config = dict(
    n_layer=12,
    d_model=192,
    n_head=4,
    n_kv_head=4,
    head_dim=64,
    d_mlp=768,
    vocab_size=8192,
    activation='squared_relu',
    norm='rmsnorm',
    norm_place='pre',
    norm_eps=1e-05,
    positions='alibi',
    qk_norm=True,
    attn_scale=0.186,
    bias='qkv',
    tie_embeddings=False,
    parallel_block=False,
    extras=['local attention windows', 'a norm inside the MLP', 'value embeddings', 'hashed n-gram embeddings', 'a smear gate', 'an embedding shortcut', 'norms scaled by depth', 'capped logits'],
    init='uniform',
    init_std_qkv=0.0247,
    init_std_o=0.00503,
    init_std_up=0.0247,
    init_std_down=0.00503,
    init_out_by_depth=True,
    optimizer='muon_variant',
    lr=0.00874,
    beta1=0.95,
    weight_decay=0.012,
    lr_head=0.00396,
    grad_clip=1.0,
    warmup_steps=0,
    schedule='wsd',
    decay_fraction=0.769,
    decay_shape='linear',
    final_lr_fraction=0.0,
    batch_tokens=[8192, 16384, 24576],
    seq_len=512,
    doc_mask=True,
    train_tokens=135100000,
    steps=8653,
    dataset='wikipedia_en',
)
Each number is 50 + 10 x the weight over its row's rms, rounded and kept within 0 to 99. Layers, rows and columns count from 0. The size before them is the row's rms in percent of the matrix's.

# q: layer 7 attention query, 256x192, rms 0.167, rows 0-52, columns 128-191
# k: layer 7 attention key, 256x192, rms 0.169, rows 0-51, columns 128-191
q0 107:41 50 54 47 58 45 42 48 38 42 55 47 40 40 48 82 44 59 65 48 47 36 57 41 61 47 38 41 57 54 49 41 35 58 50 41 61 38 29 52 40 63 33 47 37 57 64 37 58 52 45 26 60 51 58 48 27 42 62 58 57 42 53 41
k0 098:43 46 28 51 42 52 56 43 30 49 46 23 41 39 56 44 58 64 56 56 51 53 39 40 22 54 58 69 60 45 42 56 40 53 53 61 49 45 54 49 51 47 65 46 62 49 43 48 50 70 40 71 48 52 54 50 39 67 54 54 44 48 50 50
q1 098:50 26 53 49 50 40 64 55 36 45 46 50 56 48 59 70 57 40 59 40 86 54 52 33 39 77 48 59 56 54 51 44 55 54 43 24 49 39 42 53 58 50 40 26 40 56 50 50 42 31 40 60 62 43 55 58 46 54 61 47 65 49 54 50
k1 097:57 50 40 52 45 49 56 47 43 41 45 41 45 72 53 50 37 52 41 49 44 53 64 63 46 48 60 49 45 29 53 61 51 50 45 63 51 46 46 59 62 75 30 66 55 48 55 48 51 56 48 54 44 36 52 68 38 64 53 40 47 40 55 54
q2 101:40 58 72 32 38 55 53 54 51 36 38 46 43 46 44 50 42 58 36 58 49 46 43 66 61 51 48 48 46 65 68 43 38 61 62 49 51 52 51 38 60 43 79 35 33 57 44 58 46 48 55 65 50 53 42 55 58 66 25 41 60 38 35 58
k2 100:62 59 35 57 54 52 48 49 68 57 56 48 51 58 46 46 40 44 45 42 48 43 20 56 67 54 46 31 51 62 45 67 75 58 45 35 56 47 35 45 45 59 71 39 36 58 43 37 66 55 58 55 38 50 45 42 55 44 38 54 54 54 49 62
q3 110:29 60 44 55 53 56 60 37 33 55 49 54 55 65 43 57 62 52 66 53 45 38 53 36 51 63 50 51 56 55 30 49 36 40 31 57 48 54 50 55 49 70 33 52 61 44 52 49 55 57 51 43 60 50 42 36 54 59 51 44 61 70 58 61
k3 107:58 46 42 60 67 34 54 47 51 47 50 46 47 49 62 58 47 44 40 54 56 61 50 47 40 50 42 57 37 51 48 42 39 42 39 50 43 47 42 47 57 67 45 43 40 39 51 61 45 50 33 52 55 67 53 34 65 55 53 52 37 44 39 53
q4 107:40 67 50 64 49 55 45 66 32 54 51 52 51 40 54 31 61 53 41 42 53 43 58 45 67 55 55 46 41 48 48 64 65 60 49 74 64 44 34 55 61 45 44 38 44 35 45 38 56 40 52 80 35 51 54 44 62 55 57 45 60 52 63 43
k4 100:59 58 38 27 56 64 50 52 26 50 58 51 64 60 55 60 51 71 46 58 50 48 50 37 52 59 37 46 31 68 36 50 47 50 68 61 60 38 53 45 46 40 42 39 48 68 57 38 77 53 54 52 36 53 59 39 66 47 51 65 59 46 41 45
q5 103:59 58 45 46 55 49 54 44 53 58 55 45 46 48 50 57 54 53 53 58 51 32 42 55 53 54 43 61 54 54 46 45 50 30 36 85 57 45 50 68 65 60 47 55 55 47 46 48 54 45 37 32 54 51 46 60 51 60 40 32 50 47 52 62
k5 098:48 54 60 39 42 42 53 55 59 37 46 40 39 53 24 51 40 50 40 52 55 58 72 54 49 31 32 59 64 46 57 56 45 37 47 42 62 45 44 58 39 42 57 45 42 63 58 68 41 72 54 38 47 57 44 65 27 49 53 51 41 44 48 62
q6 098:60 55 51 49 39 42 48 53 38 52 41 38 53 55 43 44 59 66 25 50 42 67 73 72 36 59 54 68 56 41 66 51 40 56 63 55 46 43 59 59 48 47 37 60 42 50 43 45 64 50 44 37 45 74 54 53 51 41 48 58 60 63 52 58
k6 101:66 40 54 41 53 53 38 51 37 49 43 75 54 65 44 41 61 50 52 49 65 60 33 45 54 58 30 47 38 65 47 55 61 52 52 62 68 50 75 52 54 62 61 44 61 44 53 44 37 40 61 52 49 39 47 51 54 48 50 50 49 47 59 48
q7 115:51 47 56 51 63 41 50 47 42 45 54 64 55 44 71 65 57 49 40 47 55 40 51 48 51 64 57 56 53 49 48 43 64 42 43 46 56 43 57 49 48 47 67 40 61 43 52 37 51 54 40 74 58 45 36 51 52 37 65 40 45 60 42 59
k7 100:46 63 28 55 39 46 39 53 53 53 49 65 44 40 52 57 55 35 38 40 35 54 67 64 54 46 37 33 48 42 71 52 52 52 60 44 36 38 34 63 59 54 40 56 48 68 54 46 54 52 65 52 39 41 59 41 50 26 51 48 75 31 58 43
q8 108:50 26 57 52 31 44 51 38 51 45 49 57 37 35 54 54 60 41 67 45 44 36 49 70 74 46 50 51 63 34 63 55 48 39 60 48 55 45 49 37 65 40 57 63 64 49 61 51 61 49 42 56 54 46 47 60 53 37 46 52 50 25 48 51
k8 101:55 52 52 46 48 60 51 53 37 50 52 57 44 42 56 54 52 49 63 47 42 52 50 42 47 58 57 56 40 40 56 64 35 55 35 38 44 56 39 40 50 60 47 53 46 54 45 63 37 57 52 47 65 66 55 39 34 38 62 32 53 57 56 50
q9 094:52 67 37 50 51 70 55 42 56 41 56 60 48 55 50 38 70 46 31 54 64 51 51 46 34 38 39 42 49 65 55 50 42 45 41 45 58 40 46 43 46 39 49 42 60 61 47 74 41 41 36 47 63 45 73 58 48 54 39 59 44 47 41 53
k9 102:40 43 48 38 64 55 76 52 58 48 59 35 43 34 50 64 39 36 39 43 46 48 67 55 50 51 47 58 61 50 43 37 57 22 50 52 52 68 52 72 33 47 57 55 45 43 48 31 25 48 34 65 53 38 54 59 48 48 55 48 42 38 52 40
q10 105:46 39 50 43 58 49 65 45 63 59 60 50 46 40 42 50 61 66 60 52 45 49 35 38 31 44 57 69 29 47 40 51 54 65 42 68 57 49 59 44 56 43 43 50 46 36 51 53 46 70 41 56 81 37 56 42 54 42 53 66 52 43 54 50
k10 112:53 63 40 44 51 42 63 43 57 37 37 55 49 45 59 48 53 38 48 51 46 45 61 42 41 59 31 47 47 58 54 53 42 59 43 44 51 51 66 55 63 45 29 41 61 65 35 53 65 56 51 46 34 40 51 54 41 55 49 47 30 38 49 51
q11 100:43 57 59 36 49 28 28 57 45 46 60 33 47 34 51 34 60 64 50 63 49 68 51 49 52 49 45 43 42 57 34 49 38 60 62 64 51 48 56 42 35 36 47 43 42 59 52 36 50 42 59 49 46 24 57 53 52 67 54 62 62 66 46 58
k11 094:48 42 44 58 37 51 54 43 42 62 47 46 41 64 46 63 37 48 55 45 62 36 43 67 50 41 39 41 56 43 65 39 66 55 54 50 44 22 49 47 69 50 45 44 69 56 60 51 49 57 54 42 45 64 46 45 46 44 45 52 64 40 63 62
q12 114:46 47 51 50 64 57 59 59 66 53 64 50 44 62 59 47 22 51 52 56 49 39 55 51 55 47 54 36 53 43 49 51 51 37 55 50 44 54 49 45 66 49 58 63 47 57 37 50 36 33 52 73 29 52 57 41 50 48 55 60 42 41 49 37
k12 117:54 71 40 46 61 54 41 51 77 58 66 50 57 61 50 58 58 51 52 43 50 57 62 34 38 47 57 37 65 62 38 45 55 36 50 34 59 56 32 45 50 60 63 60 57 45 45 51 47 45 55 29 42 49 57 46 62 35 54 49 45 43 45 41
q13 103:57 29 53 44 69 59 59 47 55 59 48 72 49 44 68 44 45 47 65 44 60 42 52 68 64 41 61 43 53 47 57 49 42 50 48 34 46 36 58 59 57 56 47 48 70 60 60 67 50 53 56 56 40 55 53 45 50 39 47 46 63 42 30 54
k13 091:30 54 53 46 53 60 35 51 59 54 60 70 59 58 61 62 55 35 41 49 42 58 63 65 40 48 62 45 60 40 46 30 50 49 63 54 35 34 56 64 42 57 48 38 61 42 54 53 57 58 33 61 58 38 67 40 50 54 61 50 32 23 47 55
q14 124:57 43 79 37 51 52 56 51 61 48 63 49 25 37 53 68 51 35 55 36 56 60 50 49 40 61 52 53 65 48 43 49 54 46 43 47 61 62 55 51 46 31 45 68 38 67 48 46 56 60 53 51 48 29 42 47 52 35 56 47 35 31 44 38
k14 115:40 51 40 61 49 48 58 59 52 40 62 44 41 38 44 38 54 31 52 42 43 47 71 57 59 46 34 47 47 42 48 60 47 39 60 40 45 59 35 49 56 54 34 55 60 44 62 47 31 42 63 34 32 41 45 61 38 54 52 41 67 40 38 55
q15 106:56 59 61 36 46 48 44 50 70 42 48 50 50 36 64 44 57 24 69 48 45 64 48 61 55 58 63 44 69 32 63 47 37 54 41 39 53 60 53 43 53 46 52 68 43 55 43 48 53 60 32 42 36 46 53 55 55 49 42 52 59 58 50 46
k15 106:48 52 40 45 55 20 43 37 69 51 60 53 66 49 81 73 56 47 36 36 51 49 52 42 37 52 36 51 72 63 52 61 41 27 41 42 48 64 46 41 47 61 61 45 49 48 67 59 43 54 33 52 45 52 49 69 39 55 50 49 33 39 51 42
q16 106:61 54 44 44 49 39 47 62 41 53 56 62 39 35 53 37 51 57 56 55 62 42 59 45 54 67 52 55 51 63 39 58 48 49 40 51 58 52 37 42 58 41 51 36 53 45 52 53 55 53 59 41 62 54 44 39 63 62 60 50 63 45 42 60
k16 099:41 38 42 33 39 52 46 59 63 37 33 44 38 36 36 44 68 44 48 66 61 56 64 45 41 43 45 43 42 69 54 38 54 73 53 61 46 48 52 47 51 60 60 38 36 40 72 53 55 49 61 42 60 51 41 36 49 31 69 61 47 51 55 56
q17 094:73 67 48 64 52 45 59 50 33 47 41 47 53 51 40 43 63 71 43 53 62 36 51 31 42 64 44 39 46 67 40 50 46 55 38 61 58 68 52 51 62 46 67 41 55 48 57 60 40 62 66 42 46 54 48 68 41 54 53 55 64 63 38 42
k17 090:45 57 54 47 53 67 65 28 45 46 52 53 57 58 44 56 47 63 49 48 55 45 35 73 41 71 50 50 53 58 66 55 66 37 46 53 57 51 46 66 53 46 43 37 57 48 38 47 48 44 50 74 35 45 48 40 47 38 41 42 30 49 45 59
q18 105:48 55 43 40 68 48 62 56 48 57 47 53 54 54 55 44 45 49 55 50 48 52 54 62 47 63 54 52 82 46 44 56 50 44 63 64 64 28 47 55 24 48 70 58 56 63 38 57 38 28 60 44 66 47 48 57 34 53 49 34 43 38 64 55
k18 110:53 59 40 37 38 40 52 53 38 24 41 37 56 51 57 40 55 43 54 44 58 58 38 54 62 35 48 63 38 34 57 67 37 41 60 62 40 66 52 60 31 69 45 51 56 57 41 59 42 65 36 43 52 53 57 58 44 37 58 61 61 44 64 37
q19 100:57 56 50 32 41 38 46 54 38 57 37 58 60 54 47 54 44 63 56 45 46 38 41 49 48 55 53 51 37 42 58 73 53 37 58 46 60 49 61 29 53 65 47 39 54 43 56 31 71 40 58 47 63 45 51 36 55 55 39 43 65 39 37 60
k19 104:39 56 54 54 46 48 42 43 38 53 31 69 55 46 55 61 58 63 58 65 67 37 55 60 52 56 52 27 34 61 57 53 73 58 59 64 44 47 58 39 43 46 46 67 31 66 45 51 67 39 33 50 64 39 56 43 62 44 34 45 40 56 44 42
q20 106:45 50 34 69 56 37 43 65 48 42 49 53 47 55 44 55 52 61 42 34 49 44 60 54 21 50 46 41 45 44 44 41 36 82 36 69 58 45 50 51 51 36 41 60 49 45 64 55 43 62 44 48 60 46 55 36 43 29 41 55 41 70 63 60
k20 087:56 41 63 51 47 55 38 60 59 43 41 48 44 45 55 41 58 56 55 44 55 56 58 55 51 43 51 44 46 63 36 26 57 43 48 52 55 48 45 43 65 38 55 45 50 60 53 43 42 40 58 67 49 59 38 37 68 52 66 69 48 47 58 50
q21 109:58 49 34 53 61 43 46 53 62 51 56 53 61 50 58 50 42 54 44 59 49 56 51 55 36 57 51 45 56 58 43 55 44 63 43 42 56 47 55 46 50 42 52 53 61 61 68 60 48 33 65 61 50 53 57 48 50 29 61 68 42 34 61 51
k21 110:47 46 38 55 52 51 44 59 31 40 56 45 53 36 38 37 54 67 48 41 43 55 48 54 58 54 51 50 55 46 43 22 44 61 52 56 63 43 46 37 53 39 40 67 59 44 50 52 53 44 67 58 60 56 36 56 35 58 59 39 47 58 64 47
q22 100:42 37 58 48 63 52 51 45 49 42 39 53 40 40 71 47 40 31 32 46 52 51 48 63 41 45 40 47 40 52 43 61 48 52 60 59 57 41 49 40 59 46 30 54 35 58 42 37 61 54 44 51 53 38 68 55 52 54 60 55 55 66 61 54
k22 101:46 69 42 53 63 42 58 38 47 58 52 57 41 57 46 63 63 48 50 70 51 45 47 57 61 60 39 54 36 60 52 50 37 39 49 53 55 51 70 50 35 38 67 43 42 64 59 41 45 49 49 49 39 64 58 49 55 27 65 55 71 48 39 58
q23 102:49 59 58 54 47 53 49 38 53 41 55 39 55 45 55 57 66 30 47 28 48 62 45 59 49 49 51 46 39 56 70 30 50 49 50 57 62 57 49 46 66 55 44 52 45 68 49 35 34 49 66 47 55 47 44 48 41 64 53 59 43 47 63 32
k23 096:48 41 54 70 55 47 34 61 56 53 64 26 53 49 43 56 60 56 47 50 41 40 52 57 46 48 52 42 73 43 62 60 62 50 38 38 41 44 54 46 41 29 59 57 43 38 45 67 63 46 53 56 33 56 71 32 51 54 49 56 47 52 48 46
q24 099:50 42 47 42 37 52 54 45 62 55 52 39 37 57 42 59 45 56 52 29 51 21 58 59 46 44 46 42 54 45 49 34 45 44 50 46 48 62 37 35 42 58 60 74 44 48 50 47 48 44 46 55 76 59 48 57 54 51 40 54 53 40 34 57
k24 103:60 65 50 50 41 42 50 60 70 50 80 45 44 33 57 53 52 39 48 50 68 41 65 37 54 62 66 34 43 47 41 69 54 33 50 43 41 60 23 35 46 60 63 47 49 56 48 44 39 60 46 32 40 47 56 45 48 59 48 53 53 33 55 38
q25 102:55 42 54 69 53 60 41 47 49 46 45 43 46 60 66 42 42 53 43 56 53 45 51 30 41 39 40 30 46 49 40 51 50 56 39 71 54 42 37 43 55 42 70 39 38 65 41 32 64 57 48 58 46 57 49 51 45 36 54 63 51 74 42 51
k25 106:45 35 43 52 27 35 47 56 46 42 43 54 61 37 62 36 69 40 46 65 61 41 45 39 52 48 43 49 64 61 51 37 42 59 59 67 50 41 43 49 67 34 48 48 66 43 65 38 58 45 41 67 50 61 38 29 48 26 48 51 60 57 60 58
q26 113:64 54 36 30 38 36 55 50 53 37 49 21 50 51 51 37 51 47 58 40 42 78 62 68 41 35 30 51 65 43 47 62 61 39 47 58 63 73 55 63 68 43 54 54 65 54 59 46 59 46 39 49 43 49 30 37 60 61 50 58 64 56 54 37
k26 103:31 59 42 35 29 59 56 44 58 40 72 53 29 57 58 34 45 51 51 37 51 57 56 50 43 37 51 37 69 42 43 54 49 53 47 61 35 54 38 42 57 59 48 54 37 45 58 40 65 59 53 63 56 55 60 60 51 58 45 56 40 58 65 49
q27 103:65 65 51 42 45 54 37 59 61 31 50 41 47 37 47 44 48 47 54 48 61 57 32 38 51 55 58 58 34 36 56 33 40 52 55 44 49 54 63 45 54 41 37 41 59 32 38 61 40 56 44 39 66 47 58 59 38 55 30 48 45 30 64 34
k27 103:48 57 55 41 47 43 52 28 58 35 47 37 55 56 56 63 55 44 51 46 36 41 47 51 63 62 47 58 42 53 39 64 65 57 56 47 55 61 54 44 44 51 67 37 55 69 56 53 45 56 59 48 55 45 62 43 43 49 43 43 49 66 54 51
q28 093:75 60 60 50 65 42 51 57 60 44 48 37 61 53 52 66 54 47 70 56 47 60 47 47 36 33 70 33 46 47 45 59 49 39 48 46 41 44 43 46 60 63 66 60 35 45 49 45 44 57 64 59 45 46 63 52 50 41 53 40 49 40 41 47
k28 090:45 56 50 63 46 49 56 48 61 33 56 51 45 48 45 51 34 67 73 35 46 42 46 45 37 62 46 57 54 49 64 46 42 60 43 52 51 51 36 46 53 41 71 52 49 43 48 52 37 35 52 50 22 36 61 53 50 52 58 59 41 49 53 47
q29 108:36 42 31 57 47 60 49 43 60 38 43 48 68 52 54 59 49 54 61 44 51 55 55 49 54 54 43 47 51 66 69 64 51 39 56 59 58 55 57 43 39 60 48 41 51 33 56 61 17 41 45 50 57 42 49 67 41 34 54 51 42 46 37 40
k29 103:61 46 54 52 49 58 47 55 52 59 55 38 45 56 58 33 56 42 27 54 48 73 50 46 41 54 47 60 55 47 66 52 51 49 61 27 38 65 47 54 53 33 69 51 47 37 55 58 47 50 37 44 32 54 81 38 55 65 47 53 51 67 45 53
q30 112:30 54 62 45 47 45 57 60 60 57 23 61 61 55 53 38 41 31 62 37 62 40 53 59 49 43 55 65 51 45 61 66 51 21 49 38 25 61 32 60 53 45 53 64 42 55 57 41 58 57 34 51 31 49 66 59 43 39 42 49 55 41 30 54
k30 092:46 46 65 46 39 74 48 66 44 57 39 63 37 47 52 72 49 41 50 56 51 46 38 42 51 58 64 54 42 66 32 60 35 34 36 74 44 45 59 54 58 46 49 62 57 47 40 47 43 45 41 48 27 62 37 68 42 56 48 40 55 39 42 52
q31 105:54 55 44 37 47 51 54 41 43 75 45 40 52 59 39 46 40 36 76 49 62 47 35 47 28 47 58 37 46 36 41 50 44 62 49 49 62 31 49 69 56 51 59 43 50 50 54 45 47 48 67 59 43 39 59 70 52 34 34 58 41 61 49 57
k31 096:31 52 56 50 47 56 56 62 57 57 58 51 51 27 44 58 40 39 46 41 56 58 68 67 54 52 62 48 57 58 41 47 43 43 59 46 51 42 49 43 44 35 52 43 54 46 48 52 43 58 52 52 24 31 54 51 54 80 56 52 60 49 56 49
q32 105:61 34 40 46 61 64 43 56 29 69 45 43 47 57 37 58 49 33 58 41 51 48 32 63 49 38 50 60 49 46 48 70 36 35 60 38 36 43 67 47 42 53 45 49 73 52 58 40 49 57 65 64 53 47 40 59 47 27 35 42 44 43 43 53
k32 102:33 51 46 50 52 49 46 42 58 40 37 70 59 69 58 56 44 40 71 47 50 49 67 47 45 53 48 43 44 46 43 46 36 65 54 47 38 41 51 44 45 53 41 49 46 34 44 52 38 71 65 54 38 42 59 46 53 65 52 70 63 43 56 70
q33 104:60 40 26 59 48 48 67 40 51 39 58 53 30 51 45 53 53 61 38 55 60 41 55 38 55 40 51 50 46 52 45 52 58 41 50 56 59 64 62 62 54 48 47 60 61 42 77 66 46 42 70 45 35 59 54 49 43 41 62 62 48 41 45 45
k33 099:65 62 46 66 37 61 60 55 33 57 39 52 59 53 55 37 54 37 34 35 40 55 43 24 52 45 37 53 56 41 59 58 47 53 46 54 50 46 55 54 52 49 58 44 79 44 67 59 35 55 58 41 57 66 62 29 65 32 60 49 30 33 52 47
q34 104:51 40 61 43 49 53 60 52 40 61 54 55 54 30 41 42 44 47 58 54 71 37 50 59 47 46 66 43 29 66 64 57 40 55 36 52 65 47 53 43 57 52 56 38 50 65 59 55 47 45 35 59 78 70 51 56 38 42 39 60 50 37 33 49
k34 106:27 36 60 57 59 39 52 43 60 54 29 44 47 34 49 46 51 22 47 46 69 55 48 48 32 34 65 47 50 62 45 51 53 55 46 40 41 39 46 44 43 40 53 56 41 62 63 46 40 47 58 43 34 55 29 70 57 38 75 34 44 48 50 40
q35 093:58 51 56 63 59 38 53 81 62 47 50 54 58 72 49 49 70 59 49 55 57 48 56 36 41 57 45 62 49 63 68 57 43 56 49 60 58 53 64 62 56 45 50 51 64 32 33 41 39 47 57 54 49 58 56 48 45 28 41 57 74 52 56 53
k35 097:34 52 66 36 46 51 60 17 39 60 60 61 41 45 46 37 43 54 28 48 43 45 48 45 53 60 41 62 51 57 46 54 60 55 73 41 45 53 38 53 45 56 68 51 50 47 45 42 61 32 50 33 42 65 42 58 34 38 51 47 56 47 30 56
q36 099:48 59 48 40 56 56 63 34 48 53 45 51 31 61 56 58 45 38 52 64 52 55 42 47 58 32 54 58 61 71 50 51 47 38 65 70 37 69 48 42 62 50 60 53 66 63 59 52 49 55 44 64 27 50 63 59 60 51 49 63 48 65 57 51
k36 100:45 53 45 39 53 50 56 49 73 46 68 49 49 52 57 43 50 47 48 50 38 36 57 36 38 43 62 44 54 50 51 52 46 45 40 35 32 35 39 52 36 37 47 54 44 49 43 55 51 70 35 31 52 49 54 71 63 24 38 50 52 49 45 46
q37 099:59 38 40 70 39 47 29 37 50 46 60 38 40 57 50 37 53 55 44 57 39 62 43 49 40 52 39 31 57 56 33 47 59 52 52 40 50 53 37 70 53 45 49 47 57 50 39 49 62 59 54 49 46 45 68 55 41 57 53 31 44 58 61 61
k37 099:43 62 53 38 34 33 56 58 39 51 68 46 88 56 57 64 55 56 59 43 51 47 61 65 31 41 42 40 44 33 51 57 60 45 41 44 54 41 45 55 57 68 47 53 57 39 37 59 42 79 43 45 39 46 63 54 42 50 46 60 27 50 56 56
q38 098:59 57 53 52 47 36 43 32 47 40 31 44 31 42 51 40 57 54 41 53 51 51 50 57 46 62 45 59 35 51 55 61 77 38 36 61 48 43 52 54 57 64 58 49 46 53 45 56 51 47 58 50 59 62 62 54 33 52 68 41 52 32 44 56
k38 095:49 66 52 38 51 42 54 39 31 48 51 56 52 55 45 43 46 55 45 46 31 55 54 62 41 56 52 46 44 62 43 66 50 50 37 23 47 76 62 60 58 38 54 36 48 48 43 43 49 42 62 45 72 56 61 44 59 66 52 24 60 54 53 51
q39 108:65 52 51 52 31 50 64 52 61 57 43 46 53 47 60 50 37 43 51 34 40 38 57 67 57 44 55 40 46 50 44 44 64 48 39 39 47 41 57 48 33 47 53 35 45 57 47 47 64 51 54 60 47 35 53 59 54 29 57 54 59 44 42 62
k39 098:41 36 50 64 46 51 37 61 63 59 63 52 41 46 61 47 47 45 54 44 49 56 54 58 59 32 63 38 35 49 37 71 53 49 60 54 35 42 43 47 37 57 70 50 40 28 49 59 35 48 58 45 24 49 40 56 54 56 66 51 59 31 50 39
q40 111:51 55 70 60 48 54 45 40 54 46 57 44 39 51 51 54 47 38 57 54 52 44 35 49 64 53 38 70 55 44 62 62 52 63 61 34 53 48 64 53 38 51 41 38 35 72 28 39 53 58 52 46 42 38 49 53 46 52 63 39 43 44 40 52
k40 105:62 44 55 37 49 50 52 50 46 59 52 56 88 38 47 72 56 63 45 31 68 55 45 41 56 53 47 52 42 37 58 52 61 52 43 48 50 44 51 44 43 48 52 56 58 55 45 38 60 52 49 32 58 49 49 64 60 48 39 36 50 41 32 45
q41 109:25 47 61 58 57 54 62 55 52 55 39 33 51 57 55 56 43 40 55 48 36 62 46 51 44 65 53 60 42 44 48 32 53 50 43 49 35 43 48 55 39 51 59 50 61 41 60 42 52 36 51 32 64 54 49 58 54 52 52 45 51 65 26 49
k41 103:65 42 52 49 65 57 47 39 48 52 40 59 55 49 46 48 52 38 44 57 55 36 57 57 58 54 64 54 44 58 39 60 56 38 48 47 44 41 44 53 55 58 44 40 52 59 40 56 45 45 66 53 54 39 57 65 39 56 51 42 57 32 48 56
q42 110:40 53 47 41 57 28 52 64 51 49 34 46 56 56 54 45 54 62 58 49 56 60 49 42 49 41 59 38 41 49 32 46 36 40 54 37 42 62 35 38 53 47 69 62 49 66 47 34 59 69 43 41 34 40 67 58 37 44 47 47 41 44 55 47
k42 107:44 51 60 52 60 55 47 35 52 55 51 46 35 49 60 66 46 38 52 46 60 43 75 47 37 41 61 36 44 49 47 43 49 34 57 43 32 63 44 52 55 59 67 48 37 50 53 52 43 48 31 42 41 34 58 48 47 36 38 49 47 52 49 29
q43 109:55 52 33 51 54 39 35 47 65 63 44 52 52 44 30 57 63 35 39 57 44 54 43 40 66 47 65 48 52 67 52 51 50 63 24 46 74 58 41 61 44 34 37 51 63 46 52 61 52 42 53 58 47 38 46 71 59 50 51 37 47 63 62 44
k43 099:52 68 62 45 45 56 73 45 58 49 57 52 62 53 38 62 27 59 54 35 61 50 51 67 40 51 48 56 35 74 51 49 55 57 37 48 61 62 60 38 45 39 46 61 46 56 45 51 38 53 71 55 50 55 50 54 55 56 46 43 49 61 48 51
q44 111:50 48 43 55 50 56 41 38 40 56 62 40 52 64 38 60 62 64 56 47 37 44 48 45 58 64 47 51 77 55 49 53 60 41 59 42 50 56 51 63 69 45 60 47 61 72 80 45 58 51 39 47 44 57 49 55 61 54 41 31 35 46 46 43
k44 106:49 54 51 54 49 58 45 45 59 43 40 53 70 63 51 56 53 59 51 45 54 58 56 35 50 68 33 50 47 53 58 50 30 67 49 45 53 39 60 56 38 25 35 73 40 49 44 47 40 45 19 55 61 34 43 56 44 44 47 54 46 60 35 48
q45 101:46 41 54 51 47 33 41 43 57 48 41 52 42 53 32 39 55 56 66 47 39 45 54 33 51 49 51 67 63 46 41 35 37 46 39 56 50 48 46 39 45 67 42 59 64 44 67 40 64 52 46 32 64 31 51 34 55 49 49 47 69 63 49 42
k45 099:49 58 47 41 48 48 55 36 52 48 64 48 34 60 52 47 56 46 42 59 72 66 57 59 67 55 56 62 44 48 38 45 50 62 42 55 46 47 42 45 62 49 50 38 69 46 47 53 38 55 46 60 71 53 45 62 55 53 48 53 24 55 63 43
q46 099:38 47 60 42 42 48 55 50 55 47 42 45 45 49 58 69 58 29 43 60 40 48 55 49 51 46 63 49 53 64 48 56 46 33 57 45 50 58 32 51 72 63 52 38 58 54 63 53 27 54 56 48 62 53 41 45 46 22 57 37 71 50 37 66
k46 089:46 54 52 42 43 42 45 50 42 39 49 74 58 63 44 28 36 58 52 58 40 59 56 69 42 45 54 47 46 48 69 65 51 41 66 56 43 34 36 56 41 43 66 58 42 55 45 64 44 40 40 39 38 44 44 70 40 43 53 44 39 53 40 52
q47 100:46 49 59 44 67 41 40 40 39 47 44 49 55 48 52 74 40 33 43 28 51 60 57 67 50 48 43 50 24 50 32 45 48 48 49 57 64 57 64 70 36 47 76 55 51 57 73 42 52 41 39 65 46 37 50 52 68 40 55 75 59 63 53 51
k47 095:37 57 52 63 47 51 56 36 50 58 58 49 50 49 59 49 59 42 53 59 22 51 45 75 43 57 60 23 63 61 56 54 48 36 68 30 50 54 37 47 57 37 60 57 42 54 52 69 47 52 41 56 47 47 67 46 56 56 58 25 42 44 53 46
q48 111:37 39 62 72 51 49 55 51 44 46 58 41 57 48 49 54 45 49 67 62 45 44 46 41 56 61 44 45 46 42 40 54 52 21 39 52 41 58 35 50 53 45 36 47 48 48 42 57 54 46 29 51 50 53 60 65 42 58 62 40 63 51 32 40
k48 106:56 67 62 47 60 62 35 74 43 47 64 48 51 49 40 61 41 53 62 41 44 51 41 34 52 73 56 51 48 38 60 55 44 69 62 59 53 47 39 60 60 43 49 44 48 37 65 41 52 50 46 64 55 34 68 44 69 47 55 48 73 46 62 56
q49 094:51 40 52 46 49 55 63 55 51 55 38 60 61 56 45 42 55 41 52 37 44 65 58 64 54 52 53 52 61 66 44 50 54 66 58 40 41 48 51 53 42 58 43 50 50 62 28 34 54 49 54 68 51 40 47 55 44 47 44 52 50 55 66 64
k49 101:39 54 34 38 56 58 34 48 63 50 67 57 53 54 41 50 42 46 51 48 46 68 44 80 53 45 46 41 64 40 56 41 47 58 48 44 58 45 65 46 41 51 57 64 61 48 50 63 41 45 51 47 25 66 48 54 50 49 51 53 61 36 60 32
q50 113:52 35 73 46 44 47 45 42 49 55 53 61 53 49 33 55 51 34 46 53 55 54 43 68 54 59 56 48 30 62 74 51 52 44 47 52 57 52 48 61 42 29 53 43 36 50 39 46 61 55 41 49 47 62 35 43 57 49 50 43 60 54 29 51
k50 106:43 46 52 50 45 66 55 53 32 41 28 53 70 41 35 46 37 41 49 50 39 67 46 41 60 46 41 50 56 60 56 64 51 68 35 53 56 48 46 57 39 42 48 45 57 37 53 51 44 49 56 45 59 43 32 38 54 52 39 56 51 42 41 68
q51 103:47 46 35 40 53 49 45 32 43 30 55 29 47 38 41 34 59 70 53 58 52 50 57 46 53 40 35 49 46 75 52 35 53 36 55 56 58 50 58 36 62 47 47 51 52 49 43 45 56 46 52 33 51 47 49 42 43 37 58 52 45 58 59 65
k51 110:60 37 56 55 40 66 63 46 38 54 44 52 47 36 53 45 53 63 58 55 63 60 43 29 43 63 52 44 55 46 33 54 58 48 69 51 55 52 75 48 55 43 50 48 52 60 38 51 57 46 54 44 64 47 29 42 44 39 42 52 45 50 68 47
q52 107:40 59 50 55 36 52 46 50 43 38 61 48 60 38 44 64 48 41 47 47 50 49 52 35 59 56 57 40 47 51 52 41 34 63 71 56 46 52 62 60 49 45 57 53 55 60 49 47 53 47 54 48 43 55 42 46 69 49 59 47 54 61 59 52